python train.py --d_mlp=2560 --norm_place="pre" --rope_base=500000.0 --qk_norm=true --lr_mult_qkv=0.5 --beta1=0.9 --beta2=0.99 --warmup_steps=294 --doc_mask=false --train_tokens=477100000 --dataset="wikipedia_en"
Each number is 50 + 10 x the weight over its row's rms, rounded and kept within 0 to 99. Layers, rows and columns count from 0. The size before them is the row's rms in percent of the matrix's.

# down: layer 5 MLP down (transposed), 2560x640, rms 0.029, rows 1874-1879, columns 384-511
# up: layer 5 MLP up, 2560x640, rms 0.0307, rows 1875-1879, columns 384-511
down1874 102:69 57 43 58 43 53 60 43 49 54 40 35 49 59 37 27 42 42 60 50 35 33 67 63 49 52 22 36 61 43 37 48 62 56 62 70 45 53 47 55 43 41 53 49 54 38 52 51 58 58 64 50 65 61 46 70 72 45 54 61 42 55 45 46 33 60 54 41 66 62 64 60 53 48 51 48 45 58 34 52 61 60 38 53 41 53 36 46 55 53 48 45 45 49 66 54 56 39 60 52 52 45 58 58 56 40 52 55 47 68 48 49 48 49 57 60 49 54 64 52 71 63 44 46 59 35 48 60
up1875 094:56 50 45 48 52 56 32 48 38 49 49 66 27 57 62 60 47 54 63 42 49 54 57 48 62 36 50 50 48 52 81 62 69 62 48 44 71 54 42 47 42 52 47 66 37 54 55 58 43 48 47 53 62 51 48 54 57 43 60 47 37 42 59 56 62 36 58 54 48 20 48 65 50 52 38 48 49 50 54 51 56 37 32 53 62 40 49 49 48 47 60 63 54 55 67 49 64 42 64 43 57 46 52 62 54 39 48 46 47 47 51 56 54 35 37 67 63 51 44 40 48 46 58 52 47 48 49 61
down1875 094:48 60 53 53 45 54 69 66 50 45 51 51 50 48 29 48 50 39 36 59 52 39 29 43 46 60 40 52 54 42 36 39 40 49 49 47 48 49 40 57 43 57 44 57 56 42 38 43 54 40 51 64 63 59 64 59 52 45 28 52 57 47 48 43 52 51 46 53 40 43 70 39 41 55 62 49 42 41 42 68 58 53 51 45 24 54 56 49 72 57 40 45 54 31 49 40 54 59 39 67 42 53 36 47 51 58 54 39 60 47 40 54 28 72 41 51 41 37 51 46 40 50 42 52 67 64 49 46
up1876 110:83 39 58 61 42 37 46 59 48 43 60 47 70 59 35 47 57 77 50 56 61 52 50 51 53 39 39 45 58 54 51 41 54 34 56 50 46 37 50 55 38 44 42 61 39 55 35 45 34 71 46 53 45 68 53 48 38 46 44 72 55 60 59 38 35 50 47 25 46 53 51 52 48 47 49 60 48 32 60 62 58 57 42 45 40 51 38 47 41 54 77 66 36 62 65 41 37 47 42 38 42 50 49 50 50 55 50 47 55 45 62 26 51 58 43 49 55 49 49 43 52 53 31 61 41 31 39 43
down1876 111:55 74 56 61 49 54 73 51 58 58 47 51 34 59 52 64 42 41 60 61 45 46 51 47 73 48 46 58 57 55 54 60 45 57 32 37 55 47 67 44 51 46 46 57 56 49 55 57 65 44 31 32 45 70 38 54 37 61 58 47 65 56 60 48 62 52 51 53 34 59 51 47 49 51 51 55 43 54 47 38 44 50 66 48 62 61 63 40 61 47 39 67 53 50 66 39 46 55 46 56 50 58 57 44 34 33 51 54 58 44 43 69 60 54 46 58 39 57 33 54 33 42 55 64 51 35 56 54
up1877 090:45 66 57 48 59 43 40 39 58 47 45 62 38 78 54 57 47 57 45 44 49 54 40 35 57 36 48 55 65 36 41 53 59 57 47 38 60 44 37 47 56 53 49 47 46 45 57 63 71 59 50 60 34 56 47 71 45 47 37 41 38 44 47 52 64 65 50 48 48 40 39 42 55 39 49 42 49 52 48 41 56 59 58 39 61 53 50 50 40 40 51 32 56 53 46 55 49 48 58 35 61 53 62 35 51 63 46 32 61 59 44 51 29 53 64 40 51 42 24 25 39 37 42 40 65 57 42 47
down1877 089:56 26 38 36 60 43 63 64 50 45 44 38 66 41 41 36 60 30 54 53 47 51 55 53 46 61 72 41 50 73 55 51 41 36 76 68 45 35 68 67 57 44 47 57 48 59 40 49 61 51 46 59 60 52 46 31 45 40 61 60 47 52 49 45 37 47 44 38 53 61 54 56 62 58 42 44 57 47 48 64 55 49 55 46 37 52 42 36 24 62 49 59 48 54 47 43 53 56 42 46 41 37 44 49 67 49 42 47 59 17 47 59 56 58 55 54 53 40 60 79 48 50 45 58 39 59 62 52
up1878 096:50 62 62 29 50 52 32 45 36 49 39 66 39 61 59 39 32 48 41 45 63 38 56 60 47 58 49 63 55 53 37 47 50 57 49 48 52 46 61 58 45 28 56 44 46 48 71 56 58 59 33 54 54 56 44 61 66 50 59 53 25 64 26 48 41 49 46 42 40 61 46 43 43 44 58 44 61 38 53 62 46 53 46 41 53 43 41 38 44 30 68 60 48 42 51 59 44 46 58 63 57 55 56 63 40 44 49 68 77 51 40 46 58 47 50 47 39 47 40 62 39 53 48 50 44 61 40 57
down1878 097:41 55 38 52 33 45 72 52 53 56 55 51 49 21 43 60 79 57 71 55 47 45 43 50 64 53 43 50 51 44 55 49 42 49 49 62 53 51 38 48 47 50 46 40 54 38 27 32 37 50 58 57 39 58 58 40 42 52 45 58 50 43 61 43 60 60 49 81 64 57 44 42 44 65 30 63 46 59 69 52 48 50 54 54 49 56 67 49 59 51 49 53 53 46 44 56 48 56 47 45 46 61 38 43 54 51 53 20 38 41 54 45 40 56 59 46 66 57 46 40 40 43 51 59 59 38 61 33
up1879 103:46 41 60 38 54 31 45 36 38 42 43 63 47 60 62 50 52 62 45 58 48 50 56 47 62 57 42 59 71 43 34 60 44 71 64 51 42 36 49 46 53 43 70 32 43 61 57 67 60 70 60 60 62 72 56 52 39 58 45 45 42 49 44 49 59 40 47 47 52 22 32 69 48 45 50 53 49 34 32 71 41 34 55 53 40 55 53 55 62 55 36 60 63 48 48 51 50 50 63 59 61 51 44 55 52 44 45 47 58 66 48 17 47 53 29 55 58 44 45 45 57 51 42 51 60 50 41 31
down1879 105:61 53 48 46 45 61 54 65 56 46 58 41 52 54 25 50 41 42 53 22 63 53 58 54 39 40 46 46 47 58 62 34 58 38 50 30 52 55 52 45 49 60 47 62 51 50 57 39 56 49 44 53 51 52 30 62 64 39 56 45 56 40 70 46 54 49 37 50 40 63 51 44 48 64 43 55 62 58 54 32 55 50 42 56 54 38 41 56 56 42 58 27 37 44 48 43 42 58 54 56 47 66 59 32 38 42 65 48 41 46 50 63 57 66 73 52 59 55 47 65 47 64 62 51 47 44 49 60